Part of a small language model's weights.
Size: 20 layers, width 320, 15 heads of 32 (1 for keys and values).
Architecture: rotary positions, tied embeddings, attention and MLP in parallel.
Training: a variant of Muon for these matrices, 1199M tokens.
Each number is 200 + 20 x the weight over the matrix's rms, rounded and kept within 0 to 999. Layers, rows and columns count from 0.

# layer 4 MLP down (transposed), 1280x320, rms 0.0581, rows 744-830, columns 120-159
178,181,203,214,211,196,174,207,222,195,199,216,184,197,221,198,199,198,202,195,172,187,192,205,237,234,195,189,204,217,234,214,235,195,222,162,195,178,240,199
229,187,217,191,164,231,236,175,207,182,200,184,181,199,184,247,183,205,154,200,207,198,203,199,223,198,228,219,199,185,192,184,213,174,200,199,204,214,172,164
199,146,202,208,178,216,177,192,213,197,181,187,202,199,172,217,204,207,195,212,204,194,213,183,208,190,195,223,178,195,180,202,183,187,212,234,216,172,169,235
208,199,183,163,192,187,220,195,197,192,211,221,219,162,202,254,217,193,200,193,197,215,179,202,213,220,218,200,200,210,221,209,214,211,209,195,188,214,218,172
260,183,190,188,203,248,222,188,204,191,209,213,185,187,208,221,193,234,207,212,199,230,167,196,203,196,174,201,237,198,186,186,206,197,248,180,219,197,193,200
194,213,213,204,191,229,210,202,190,217,186,200,180,219,186,157,205,188,194,190,197,206,192,220,182,187,217,220,194,205,190,214,196,207,194,215,196,231,205,209
222,211,241,184,211,213,206,210,225,197,188,231,192,176,214,252,199,196,210,227,217,177,167,224,223,177,230,202,165,156,191,189,189,229,219,205,220,179,171,183
224,191,203,213,168,209,234,184,185,169,179,205,182,255,195,223,202,222,168,213,197,179,216,175,187,246,201,216,213,185,216,183,167,215,200,240,186,204,197,168
181,218,196,239,185,199,184,206,208,199,189,253,237,223,225,217,223,254,211,183,185,194,191,201,198,220,178,209,206,200,216,182,218,191,199,222,198,174,209,216
185,211,178,223,165,194,199,209,192,214,201,169,220,194,228,164,218,217,206,188,197,209,203,210,159,201,199,181,184,219,252,174,194,223,223,216,198,189,210,203
212,192,207,216,204,207,230,188,174,200,189,191,150,231,246,166,210,176,212,228,205,215,208,159,219,203,178,184,212,185,195,207,197,177,211,179,235,216,202,176
231,204,198,217,214,231,202,220,178,208,153,197,193,194,175,211,226,182,222,211,192,186,192,213,246,218,207,199,185,187,162,199,196,173,194,188,230,209,196,241
223,197,214,216,195,219,173,210,229,187,219,203,215,227,199,187,184,189,205,167,201,180,226,190,218,224,206,217,253,224,209,189,207,175,189,208,208,223,198,194
203,212,199,177,182,192,199,226,224,227,253,221,206,189,202,216,224,192,191,200,190,159,223,202,226,209,185,183,203,172,194,209,210,172,186,223,205,211,187,228
197,163,198,199,212,192,188,179,205,211,181,173,173,197,217,193,227,230,211,191,179,225,178,186,201,194,192,197,241,220,221,189,180,234,211,175,243,184,179,196
247,219,200,181,192,189,221,213,210,224,208,197,214,191,194,227,229,179,178,175,208,176,162,216,188,234,193,168,227,229,236,203,210,194,181,212,219,211,229,192
191,224,202,204,180,227,210,216,194,190,215,156,201,225,202,212,194,232,214,219,182,188,228,163,223,198,187,221,230,189,181,225,195,199,181,220,168,197,193,209
198,192,203,227,187,207,191,196,187,181,219,213,190,187,189,207,197,196,205,209,210,219,222,260,228,193,190,204,167,185,181,180,221,208,177,215,210,192,235,227
182,183,180,194,188,204,210,205,188,191,192,243,206,202,223,184,209,212,247,218,202,177,244,191,192,176,214,196,207,210,166,241,200,163,196,238,204,191,225,240
193,199,206,213,173,170,205,204,178,209,218,224,141,161,171,220,182,143,214,222,210,185,190,182,212,201,192,204,188,191,211,204,200,205,213,224,201,206,191,205
221,211,189,177,209,206,211,189,184,192,207,225,180,183,215,199,207,201,197,189,221,212,189,182,178,238,184,167,208,202,196,193,208,198,214,218,195,187,215,178
224,195,180,197,190,234,195,220,191,134,177,198,193,224,193,206,171,180,227,194,177,231,229,206,195,205,192,226,216,190,203,216,184,196,224,220,210,211,186,202
214,205,195,217,201,197,174,207,177,229,192,180,229,208,209,208,201,192,184,213,199,229,184,201,217,192,187,212,204,189,176,196,215,194,204,180,165,237,194,188
225,196,189,166,192,164,224,198,205,203,185,209,193,202,233,202,197,234,200,200,186,190,188,221,219,182,217,210,150,149,177,192,172,233,181,189,196,225,202,222
241,204,196,208,184,210,195,205,166,206,184,207,206,183,200,210,195,215,187,184,226,170,203,202,190,191,226,199,233,187,213,207,179,202,168,176,204,218,207,212
187,197,220,188,218,176,212,189,193,225,147,211,224,194,191,178,185,194,198,190,188,190,182,180,201,218,191,169,197,212,227,229,191,200,201,187,194,210,185,216
190,213,235,206,213,162,167,184,160,221,193,184,172,206,207,226,203,185,183,223,212,167,201,208,185,219,191,188,202,162,218,177,224,193,190,188,195,182,186,179
192,185,196,210,207,199,172,216,207,161,202,201,185,226,213,209,170,200,204,164,204,200,201,211,164,193,206,207,193,176,207,164,209,144,213,235,260,179,195,172
178,217,182,182,202,176,183,232,213,177,252,196,169,246,216,179,197,236,210,229,213,184,207,194,195,235,187,210,177,220,209,220,212,203,216,203,231,223,222,198
180,165,208,205,212,211,220,203,201,185,204,160,220,201,206,207,228,205,199,192,192,212,182,191,237,232,202,207,185,187,190,207,216,198,198,202,193,200,201,226
189,188,226,168,200,207,224,205,195,208,205,237,215,194,257,188,219,217,253,192,197,175,197,197,187,171,220,201,218,208,216,208,222,198,234,207,159,196,197,184
215,196,201,203,199,193,200,177,215,211,190,203,221,214,196,188,202,182,193,189,192,233,201,172,212,203,208,197,213,178,181,214,162,227,227,182,189,191,197,201
185,166,183,209,199,218,202,188,180,190,173,228,193,186,182,183,196,206,199,162,195,170,195,190,213,214,192,201,221,251,195,173,199,216,238,202,211,200,144,215
191,201,161,200,198,186,202,197,207,196,201,200,193,186,160,241,166,184,196,176,202,211,205,219,227,214,194,230,214,219,194,209,228,241,211,194,230,240,167,209
160,228,206,177,183,205,196,165,191,216,220,184,194,159,166,167,169,250,213,212,182,197,208,234,193,180,212,201,191,194,161,204,216,167,209,213,194,191,218,210
222,216,204,206,244,188,194,216,216,174,194,172,177,230,205,195,191,234,208,171,201,193,178,218,180,170,208,182,178,189,246,171,203,163,198,194,175,172,218,211
215,147,193,204,190,220,202,185,194,171,223,200,231,153,190,197,226,195,217,208,200,218,214,195,197,198,193,215,224,198,188,237,186,205,209,203,171,205,195,223
192,189,191,178,210,200,188,221,182,226,231,248,197,209,200,220,213,224,199,222,200,175,194,182,205,160,207,201,181,201,201,162,193,184,197,191,200,213,188,208
213,203,194,162,208,232,167,198,207,194,195,190,185,211,227,177,210,178,186,195,235,185,190,169,209,174,210,192,214,190,176,217,143,218,191,208,170,182,204,179
192,236,202,183,225,186,218,231,169,200,202,210,192,198,193,205,208,207,208,205,205,213,183,181,183,195,221,225,212,225,192,154,198,205,172,169,214,212,195,208
215,209,179,201,205,197,211,212,215,185,225,217,212,218,206,196,184,208,193,211,200,210,194,170,197,190,205,161,203,196,200,213,209,208,175,207,188,214,183,167
196,208,177,181,188,216,209,203,199,188,232,198,200,208,196,219,177,225,202,200,209,198,212,222,214,235,172,184,193,245,214,202,209,214,227,185,204,212,223,216
201,177,199,226,208,196,175,192,227,217,195,210,182,215,217,184,190,195,199,221,237,213,222,193,149,214,203,174,203,165,184,190,223,182,182,183,174,189,199,192
216,214,228,193,194,196,215,179,203,182,180,188,185,190,197,198,218,219,197,220,213,204,161,190,191,184,208,170,179,172,206,164,188,189,220,202,199,180,162,205
211,235,210,231,189,154,217,193,212,178,189,187,184,222,194,209,176,188,227,176,205,222,256,189,147,231,172,187,163,206,213,231,177,206,248,208,195,208,219,176
202,208,201,208,206,186,186,230,220,221,191,209,181,161,202,197,201,197,184,226,184,218,194,184,173,198,199,191,173,220,198,192,183,208,210,220,201,202,197,182
189,208,223,178,207,173,215,197,139,212,190,191,161,201,164,197,203,224,199,208,174,205,188,167,217,188,179,210,199,190,208,234,181,214,178,194,217,205,186,206
235,213,196,188,202,206,215,210,191,183,209,199,215,229,177,236,192,187,181,183,167,223,212,185,201,228,194,231,206,200,163,166,209,171,199,197,235,227,161,216
196,205,204,224,169,198,197,228,189,186,191,247,210,187,208,189,170,196,204,201,204,199,193,201,192,174,214,205,223,186,207,197,219,173,183,152,201,175,204,163
213,208,193,220,177,219,191,206,209,165,182,223,162,217,224,187,202,212,175,219,181,209,209,197,231,205,204,223,235,213,182,222,219,152,219,201,192,184,169,198
196,214,241,205,192,201,203,232,177,204,190,182,167,154,216,200,236,192,181,187,175,222,197,233,186,174,201,233,182,212,198,193,207,193,198,203,215,192,195,170
207,223,184,176,184,201,232,206,198,211,215,180,200,210,180,190,201,187,191,202,205,177,188,200,199,211,209,184,193,226,216,196,208,198,165,182,205,167,214,227
176,161,216,242,206,218,218,207,191,259,178,201,174,185,194,194,179,182,208,208,206,175,230,166,193,197,192,173,172,234,179,202,204,177,222,189,212,228,192,213
161,172,200,173,169,204,185,194,217,226,198,192,188,212,162,210,196,186,198,184,204,203,233,196,195,194,187,180,208,226,199,187,224,202,192,208,171,217,156,210
227,230,233,206,185,206,215,186,250,186,199,203,181,200,198,214,202,201,218,183,204,172,211,207,189,154,219,190,195,205,219,159,194,205,173,205,233,190,162,212
190,198,189,200,185,240,193,209,211,194,183,175,222,172,179,193,183,225,161,208,216,199,223,222,187,168,226,199,210,205,219,203,189,191,176,215,214,219,154,204
202,223,189,204,245,197,204,185,164,164,217,198,210,229,205,192,228,185,179,189,195,176,205,218,228,196,247,164,181,186,175,217,201,209,196,175,181,232,198,202
243,172,211,208,195,183,212,238,150,207,193,230,230,178,177,214,211,187,213,210,239,187,205,207,193,181,197,223,227,218,175,188,203,194,244,188,207,202,221,210
194,208,198,206,188,185,181,177,198,212,201,180,190,220,220,207,208,209,181,221,167,200,200,181,186,179,191,180,187,163,155,181,195,196,207,214,211,206,231,194
187,195,204,201,187,193,206,188,191,173,193,181,239,212,166,184,223,183,206,201,224,169,210,197,204,211,177,184,215,216,195,198,204,223,185,226,214,201,235,191
189,194,200,211,204,199,182,202,204,193,217,210,232,204,222,180,194,219,198,197,204,217,165,196,207,196,202,196,201,175,214,206,217,208,171,201,195,197,174,182
194,191,202,152,194,217,199,199,207,194,189,219,174,214,213,209,224,175,208,170,188,173,188,230,198,214,215,177,199,223,193,165,192,191,201,175,207,224,178,258
175,195,192,197,203,219,217,192,197,201,212,242,172,185,210,162,199,213,201,233,180,182,186,216,181,187,215,188,210,188,215,199,198,205,224,216,194,196,210,208
210,204,185,213,205,179,210,195,231,214,212,186,176,183,223,209,190,191,182,169,196,239,225,204,233,212,199,194,194,179,187,171,185,227,193,225,186,208,186,220
210,175,186,181,168,196,205,211,169,190,185,192,199,165,188,214,193,149,190,159,222,207,206,190,202,211,208,182,230,214,208,218,174,218,188,240,210,173,180,219
170,204,198,199,180,210,172,206,222,186,199,185,209,198,204,172,214,216,204,204,181,211,220,175,227,241,192,187,210,212,202,207,164,162,234,160,199,180,180,207
197,192,190,234,250,206,201,185,204,203,218,210,230,213,180,221,199,235,185,199,185,184,171,216,183,175,206,219,210,186,183,202,185,183,170,201,203,187,209,190
179,226,223,200,193,224,132,249,172,231,162,181,221,157,228,191,202,212,194,233,204,234,149,195,233,276,166,248,134,160,178,224,213,159,215,168,194,155,198,186
201,238,207,154,182,207,234,172,202,197,211,164,228,190,205,220,206,213,182,184,206,191,178,196,198,201,214,128,219,165,186,195,199,216,202,230,190,207,216,175
246,183,225,237,189,210,221,188,210,201,216,207,188,207,190,172,214,189,192,189,194,214,183,198,213,220,178,224,198,231,194,198,198,232,216,162,184,213,164,178
204,196,189,195,208,214,191,220,211,202,196,212,197,176,210,220,182,205,194,206,190,233,179,221,205,188,167,195,225,200,200,213,172,185,184,190,212,193,228,188
200,192,213,219,210,238,177,164,195,184,194,220,231,226,228,201,203,225,165,175,223,208,183,222,199,216,187,215,192,206,152,196,203,192,198,195,190,205,217,189
193,170,232,208,164,200,218,204,182,207,214,191,220,207,193,183,209,160,201,184,218,206,204,177,203,236,180,149,230,174,211,225,208,151,191,212,193,220,198,170
193,218,195,201,220,139,240,191,214,199,200,199,190,190,242,212,213,212,192,193,230,222,160,207,180,172,182,211,217,207,207,194,178,180,180,194,209,162,183,206
196,228,176,185,227,202,248,200,190,191,173,172,199,230,181,202,200,196,215,165,187,185,203,204,212,193,197,208,232,189,210,176,182,201,221,184,193,171,230,200
162,180,222,225,230,215,165,220,170,244,196,196,167,174,230,212,170,205,210,186,160,206,187,202,194,188,220,185,216,211,195,250,156,198,222,200,162,191,176,212
217,198,171,214,189,183,205,173,201,188,196,196,191,182,216,200,194,198,225,231,205,200,188,169,224,207,238,191,238,199,219,195,204,200,196,212,195,223,174,226
239,198,183,193,224,209,221,220,190,198,179,208,181,190,232,199,185,176,231,205,214,161,217,197,194,175,189,196,202,213,221,215,214,185,205,226,186,169,214,234
190,194,180,182,214,223,203,201,174,189,208,198,212,190,227,209,212,202,211,209,185,211,192,203,208,199,206,191,187,227,194,163,238,258,208,232,187,207,193,193
168,203,210,157,211,153,198,244,191,211,203,207,239,166,223,201,188,204,212,205,219,193,185,210,167,185,199,173,169,205,163,189,212,221,202,177,216,214,177,200
217,212,175,172,230,185,161,185,191,202,232,213,168,197,217,213,192,210,183,191,217,214,183,198,209,213,222,227,220,218,184,197,165,187,215,195,226,198,202,197
218,169,201,215,208,193,194,203,206,237,218,197,190,208,215,182,241,221,209,206,178,203,176,204,215,230,190,175,200,219,238,200,205,206,193,184,212,196,205,174
178,197,175,170,232,193,182,214,160,201,186,236,230,215,177,185,182,178,145,193,199,211,197,218,196,227,212,183,168,220,183,192,213,182,168,192,199,211,194,179
224,202,196,173,212,214,206,193,178,210,172,213,214,206,193,155,189,205,235,184,196,213,191,189,188,240,201,172,207,221,188,206,203,215,193,178,178,234,196,167
180,181,194,197,232,251,197,207,216,188,189,169,220,188,225,206,188,227,198,190,209,196,217,175,214,203,184,214,218,190,205,206,197,179,167,195,203,226,218,218
190,226,214,216,170,227,170,232,224,244,206,211,239,184,194,205,232,204,153,214,193,210,205,187,177,275,188,224,213,169,195,256,237,172,226,154,165,178,193,187
205,206,179,201,191,185,205,202,182,202,246,209,204,183,184,229,223,202,190,223,214,216,195,185,205,173,225,196,213,192,154,220,191,212,193,198,218,184,188,204
# layer 4 MLP up, 1280x320, rms 0.126, rows 745-830, columns 120-159
217,221,193,200,172,192,196,200,175,172,190,220,212,167,229,194,208,203,209,224,215,203,178,191,228,184,169,176,210,199,192,182,167,200,192,204,166,219,202,195
177,199,213,231,224,165,191,166,182,194,205,214,205,244,177,187,204,203,171,193,207,212,209,208,213,186,207,183,206,178,176,163,200,190,197,147,235,199,204,189
214,176,206,222,230,217,189,208,223,177,177,172,204,253,189,194,174,226,206,191,200,218,200,182,173,183,213,187,219,175,218,211,207,190,195,214,156,210,192,195
170,209,193,245,195,196,207,220,205,171,208,188,198,185,220,226,197,217,195,178,207,170,224,214,175,192,221,198,164,185,206,211,176,194,175,194,191,205,218,180
214,193,214,198,197,178,193,163,217,222,239,206,177,187,217,214,213,163,215,195,201,188,189,203,247,161,193,179,164,184,175,204,192,217,216,213,167,209,174,201
192,181,186,192,207,208,214,219,181,199,174,159,184,222,204,163,200,207,199,222,188,201,204,141,190,214,207,182,169,225,198,211,207,170,191,182,203,186,224,211
208,179,202,222,207,175,183,214,230,204,159,188,186,194,174,187,187,197,227,237,190,172,191,228,169,211,210,200,187,194,202,219,186,203,195,179,227,180,201,245
205,180,215,187,184,200,215,219,211,235,200,181,200,232,210,196,183,200,211,199,199,197,181,224,191,210,207,197,201,178,221,238,188,197,198,231,170,179,204,181
186,240,221,227,197,218,220,208,209,188,214,184,238,177,175,230,205,178,131,202,194,187,221,223,223,213,233,199,197,190,204,182,211,188,215,195,198,202,202,214
211,185,230,200,162,181,225,202,179,210,222,179,172,212,226,224,207,192,193,188,200,194,214,203,236,202,214,230,194,187,210,197,207,191,215,252,224,191,197,178
192,183,220,162,188,218,238,198,229,211,226,214,227,174,218,203,206,228,180,191,200,207,204,215,178,195,224,194,213,179,238,214,185,183,197,168,216,158,203,163
178,214,204,201,211,216,225,210,180,200,251,184,201,187,228,220,218,171,182,231,179,184,207,197,232,173,210,231,182,172,185,216,186,219,198,239,193,192,194,191
205,221,192,225,203,189,239,200,195,193,208,217,201,225,206,186,199,172,199,172,188,194,184,197,203,251,238,240,211,202,167,201,194,196,180,198,172,221,181,194
233,233,206,212,166,205,165,203,204,174,196,217,194,197,166,223,182,223,189,173,210,182,207,216,197,211,200,186,223,179,206,199,188,205,221,220,159,195,204,183
177,213,183,171,183,232,197,204,197,235,210,221,200,216,172,216,203,196,180,159,181,231,210,211,197,198,242,211,197,211,198,180,214,217,188,212,208,221,192,190
191,177,182,200,199,161,209,201,172,193,201,215,169,217,213,205,228,196,216,190,177,209,183,241,218,186,198,182,185,219,215,183,205,197,174,202,234,190,200,196
231,186,204,210,204,158,227,204,226,199,183,198,231,213,236,228,208,184,171,188,208,195,184,179,250,244,191,193,206,171,197,233,174,196,223,185,203,218,181,175
222,230,203,213,192,206,187,222,195,211,201,180,209,199,196,187,181,176,189,215,201,223,157,192,214,183,193,211,220,222,226,158,207,176,200,187,217,169,213,205
182,206,234,177,233,194,231,191,168,220,220,179,200,199,188,226,220,181,205,193,190,197,200,222,223,231,228,218,202,163,196,219,213,176,171,190,187,191,213,201
194,199,185,187,182,168,210,227,179,224,219,229,181,192,213,218,190,179,190,215,164,223,186,197,200,175,191,179,215,208,206,223,179,213,182,184,227,229,177,190
207,204,187,183,211,188,217,153,201,216,221,202,229,231,177,200,194,208,202,202,177,243,224,225,223,210,190,186,213,166,190,229,185,199,216,181,189,209,223,228
165,209,170,212,184,196,214,238,191,186,210,207,197,191,214,217,229,208,185,169,234,197,181,226,211,188,220,243,233,175,223,205,204,217,156,182,223,187,237,186
202,168,198,192,182,219,204,218,204,196,183,234,188,192,192,177,239,199,229,191,205,238,186,216,216,230,194,162,224,201,187,213,189,174,171,171,186,171,202,178
195,207,223,177,201,199,168,215,192,212,201,173,236,178,206,226,208,178,169,187,221,228,177,186,219,199,212,197,202,212,215,187,202,202,220,198,188,215,183,217
192,227,160,195,214,212,214,196,192,198,181,172,153,200,221,211,223,200,200,184,199,153,196,195,215,215,192,207,230,172,192,214,203,165,222,203,213,226,243,183
200,200,207,196,217,206,166,214,211,202,201,174,208,209,189,162,162,187,202,195,199,171,198,225,197,201,208,231,232,232,174,166,172,201,205,210,194,210,192,191
233,189,234,190,187,229,209,198,207,187,239,212,200,188,203,204,195,180,200,234,211,199,186,228,219,220,202,183,191,198,184,212,225,211,216,226,174,216,219,192
191,185,184,217,195,197,194,164,198,241,173,183,236,171,191,203,193,210,212,199,192,222,211,197,193,219,169,198,214,181,220,158,201,206,203,198,174,208,187,200
203,188,211,217,217,186,154,205,220,204,235,186,186,217,213,187,212,228,220,190,222,191,229,196,199,217,195,144,186,227,217,244,213,217,225,230,231,235,203,183
211,194,222,196,240,218,233,201,191,220,226,257,187,198,225,184,194,194,195,214,200,216,225,193,186,174,217,201,206,187,171,216,229,203,198,184,220,197,243,185
174,214,186,195,209,193,210,202,199,206,185,205,188,206,170,214,182,221,201,227,165,160,187,225,213,147,213,219,233,194,209,178,199,183,155,216,215,239,185,205
199,240,225,180,208,206,212,238,233,209,221,203,171,189,211,242,212,163,181,188,194,210,212,182,179,210,184,197,193,166,192,186,168,226,185,214,198,219,244,194
186,164,171,169,221,213,203,166,198,241,190,181,174,194,213,164,199,203,203,209,184,168,208,185,196,229,203,191,181,182,189,216,190,200,199,195,203,166,178,185
224,258,201,204,213,197,181,182,183,192,196,201,212,206,212,203,217,210,204,214,187,219,192,213,209,174,193,183,203,206,196,236,164,192,196,202,233,171,207,189
210,178,189,186,192,180,199,192,203,177,196,198,207,166,184,195,197,204,193,208,202,191,240,211,209,188,192,230,195,201,155,185,195,259,169,206,201,202,195,174
168,176,222,216,197,210,161,181,179,230,199,161,201,195,209,203,193,210,218,194,216,236,186,223,195,205,213,211,218,170,240,219,193,167,195,214,243,193,191,179
189,164,225,191,184,188,201,188,224,205,198,191,195,207,232,201,201,201,200,183,196,169,211,222,229,195,203,213,196,215,231,212,182,217,215,207,168,209,180,190
202,178,221,200,224,191,235,187,140,177,251,229,220,195,201,204,203,205,185,172,195,200,195,209,200,159,203,157,232,203,216,214,202,223,194,189,183,216,210,217
168,208,236,171,203,192,213,194,227,190,167,225,207,182,196,199,195,158,211,236,225,216,182,213,228,184,140,182,205,205,182,206,182,199,192,210,217,218,183,186
211,223,207,164,184,201,183,201,227,185,181,216,202,159,235,199,155,190,211,240,195,190,221,224,203,227,199,211,179,203,219,246,223,221,180,151,200,176,204,205
186,220,198,209,223,211,180,198,209,224,144,187,184,199,214,177,175,216,197,217,207,188,203,168,195,199,182,184,191,198,226,188,192,197,193,191,216,181,174,213
178,199,195,184,225,192,207,189,218,190,177,194,249,193,205,199,167,182,236,189,183,211,202,195,192,179,252,194,217,173,213,204,185,204,243,222,203,181,198,174
204,189,186,223,187,207,171,212,226,211,219,213,172,196,163,197,195,188,208,188,196,214,219,197,178,177,192,191,204,210,178,192,208,219,220,237,198,224,213,188
186,204,204,196,226,206,214,195,187,225,217,182,201,192,232,203,217,188,179,208,170,183,189,192,222,177,192,199,199,188,209,166,226,220,175,193,188,210,190,253
167,213,213,190,159,184,189,209,229,225,199,222,159,243,204,231,213,219,215,175,209,194,202,191,230,191,200,216,171,159,209,205,231,193,211,181,216,222,205,229
144,210,213,196,225,186,182,226,241,180,193,226,199,187,205,220,159,188,172,181,181,218,198,230,181,196,185,195,173,197,190,187,205,200,187,190,207,202,235,204
182,187,172,177,177,184,199,204,204,210,207,190,182,191,201,193,197,194,191,171,248,191,177,216,172,182,222,196,167,204,229,225,222,191,198,210,175,213,206,226
165,191,205,151,248,200,216,186,190,215,219,185,219,219,216,218,186,221,219,216,204,216,158,208,204,225,195,222,188,218,190,208,230,184,179,229,177,188,190,236
181,215,182,176,209,227,180,231,215,205,224,186,201,176,202,226,187,195,233,201,240,188,226,195,209,196,199,219,186,187,241,196,195,206,176,182,231,197,228,173
181,166,156,186,210,210,168,216,209,170,231,184,215,225,185,238,240,185,191,213,231,180,227,210,208,140,219,204,230,188,193,190,209,181,228,184,179,206,207,157
225,198,222,224,205,189,205,225,200,187,190,193,201,193,204,207,186,223,183,226,186,180,228,190,203,193,228,175,242,188,197,183,191,185,181,182,173,212,173,236
192,178,222,223,188,201,198,181,210,194,200,211,204,184,197,214,173,227,180,183,235,221,217,162,210,196,204,187,222,186,193,173,232,168,152,197,178,173,243,196
213,203,202,208,184,192,184,192,217,173,201,184,196,216,232,195,199,183,200,192,189,190,214,238,214,213,189,181,202,209,182,199,186,185,201,152,226,206,195,207
205,158,172,196,193,163,207,205,216,229,202,208,225,187,203,180,207,220,218,196,225,195,183,200,247,191,201,187,197,174,175,215,183,214,182,233,167,170,232,184
216,203,183,214,173,215,203,206,201,210,218,205,165,199,176,226,207,193,176,194,199,197,214,200,212,188,199,206,182,205,204,227,163,192,192,185,189,229,190,205
204,220,218,189,185,203,213,201,213,193,191,178,192,180,190,191,194,188,190,210,210,184,221,182,201,197,185,206,176,198,222,187,163,203,215,233,204,182,207,194
200,204,203,171,184,218,202,158,217,216,207,160,214,232,213,168,208,208,192,224,182,210,213,210,193,194,178,205,199,164,181,190,189,245,202,208,207,166,204,178
198,182,217,176,246,224,203,231,186,207,208,219,187,186,202,218,216,203,219,218,225,166,203,211,218,246,224,232,204,173,216,187,218,212,178,241,236,171,195,218
177,216,234,195,223,203,220,224,240,190,213,200,171,195,201,199,189,217,187,233,222,216,200,230,211,189,214,188,188,198,164,199,221,232,196,187,163,227,204,237
179,170,177,205,176,209,216,213,240,213,239,224,184,202,221,212,219,169,214,217,174,255,197,194,221,188,220,205,169,213,167,185,197,190,194,205,182,210,218,210
176,220,200,189,226,195,213,198,221,224,203,165,244,201,211,194,202,201,184,225,210,214,179,177,181,201,207,192,195,194,218,225,192,179,222,184,208,180,206,164
202,169,247,205,220,184,204,219,218,200,151,158,233,172,201,223,211,176,218,194,188,205,204,175,206,186,213,186,214,191,193,211,203,180,209,187,209,213,210,241
188,208,220,187,184,218,204,143,184,180,195,222,212,189,195,195,223,197,223,183,204,209,164,216,154,169,216,215,224,184,220,218,207,203,182,153,204,188,219,186
202,206,200,201,229,212,214,218,204,172,243,170,212,185,168,217,185,192,180,197,217,190,215,149,217,151,199,223,182,217,178,182,210,236,211,225,186,181,207,179
191,191,243,198,215,194,169,189,233,214,218,190,207,205,237,190,225,197,190,169,192,223,203,192,193,215,219,188,233,182,196,222,209,179,169,238,217,226,214,179
220,228,199,202,205,188,166,213,197,213,186,211,194,190,193,203,233,177,201,205,229,202,197,222,196,209,183,181,204,211,218,214,212,191,207,175,180,177,201,197
215,197,208,197,209,196,258,184,217,202,224,208,175,218,179,202,180,195,213,165,188,187,242,202,187,163,221,196,213,215,202,188,194,221,203,204,201,218,192,218
182,182,175,236,187,183,202,208,188,204,227,211,202,225,180,185,222,172,220,227,202,230,216,187,178,159,208,219,212,196,224,180,191,204,215,212,210,220,226,181
221,202,190,203,224,166,205,230,198,253,176,215,208,203,169,216,192,248,197,236,189,176,210,200,195,243,204,183,225,184,176,205,224,232,181,199,196,190,178,214
223,206,173,194,207,195,213,201,225,195,182,165,220,209,179,197,204,202,197,192,200,176,233,203,200,203,209,195,198,224,203,157,195,202,217,201,178,221,181,211
210,188,165,204,187,222,205,188,212,176,190,191,214,193,223,206,184,194,205,206,207,197,203,210,212,160,205,216,203,213,214,206,188,221,184,167,225,224,179,199
178,205,157,178,173,184,185,206,198,229,173,194,225,196,203,185,204,244,182,220,204,202,216,201,189,187,221,199,220,197,229,183,177,211,194,171,192,179,224,181
184,214,173,201,220,202,201,220,205,184,167,231,234,240,189,195,184,241,204,168,181,188,229,221,208,199,249,180,204,204,203,192,211,194,178,210,188,208,203,188
213,214,181,230,182,211,208,216,215,233,237,219,240,206,199,227,186,227,187,202,194,165,175,203,221,177,210,211,207,168,205,206,183,218,195,189,171,215,199,227
226,185,192,188,189,199,212,161,225,155,205,177,208,212,188,202,222,203,210,198,224,211,200,194,237,199,178,199,201,193,207,155,231,208,189,247,209,224,233,174
211,162,187,183,232,213,193,245,197,177,187,187,169,182,175,203,192,226,198,191,198,217,194,199,202,222,170,205,199,173,233,217,177,207,192,177,174,186,195,193
196,184,206,194,199,205,214,178,172,211,232,208,178,231,176,223,199,206,224,207,148,202,176,210,190,191,214,138,213,222,194,185,198,197,150,190,200,228,211,200
191,210,196,240,150,152,206,209,210,219,183,214,197,210,220,187,190,194,193,197,197,179,223,186,224,229,179,193,217,204,198,225,205,155,200,164,162,189,216,206
240,180,176,227,177,203,209,200,178,168,221,208,194,215,202,199,213,191,208,172,173,202,214,201,234,215,198,180,210,214,237,191,178,234,200,240,194,174,211,175
237,202,214,167,218,216,185,191,193,233,193,216,184,195,202,224,173,215,171,193,196,243,216,205,205,198,209,235,213,190,214,171,187,187,223,206,185,187,196,206
227,192,195,196,201,184,226,186,208,206,210,190,206,206,201,224,193,220,204,187,189,190,211,196,210,196,202,181,199,144,183,195,213,214,193,216,214,179,211,178
211,167,243,213,196,220,196,194,203,232,224,160,220,192,191,233,182,203,206,194,223,213,253,200,196,199,155,204,211,184,196,177,185,181,203,234,182,227,171,223
224,179,191,195,217,179,231,199,191,194,263,229,215,217,206,192,144,199,193,192,168,222,192,185,185,191,197,209,215,215,174,230,168,191,215,202,221,212,176,214
213,188,204,197,201,174,193,205,157,175,174,197,219,180,188,221,205,211,162,168,202,217,237,215,207,187,186,237,213,218,198,218,194,197,186,220,202,219,167,206
196,196,168,194,220,193,226,178,200,185,213,199,167,214,187,206,185,208,243,185,207,191,209,212,206,144,209,187,194,227,207,171,166,220,175,246,232,230,211,202
195,219,221,183,221,207,200,190,195,239,215,183,215,212,208,204,231,217,196,218,185,206,229,210,201,217,184,191,174,222,225,190,202,205,183,231,186,204,199,196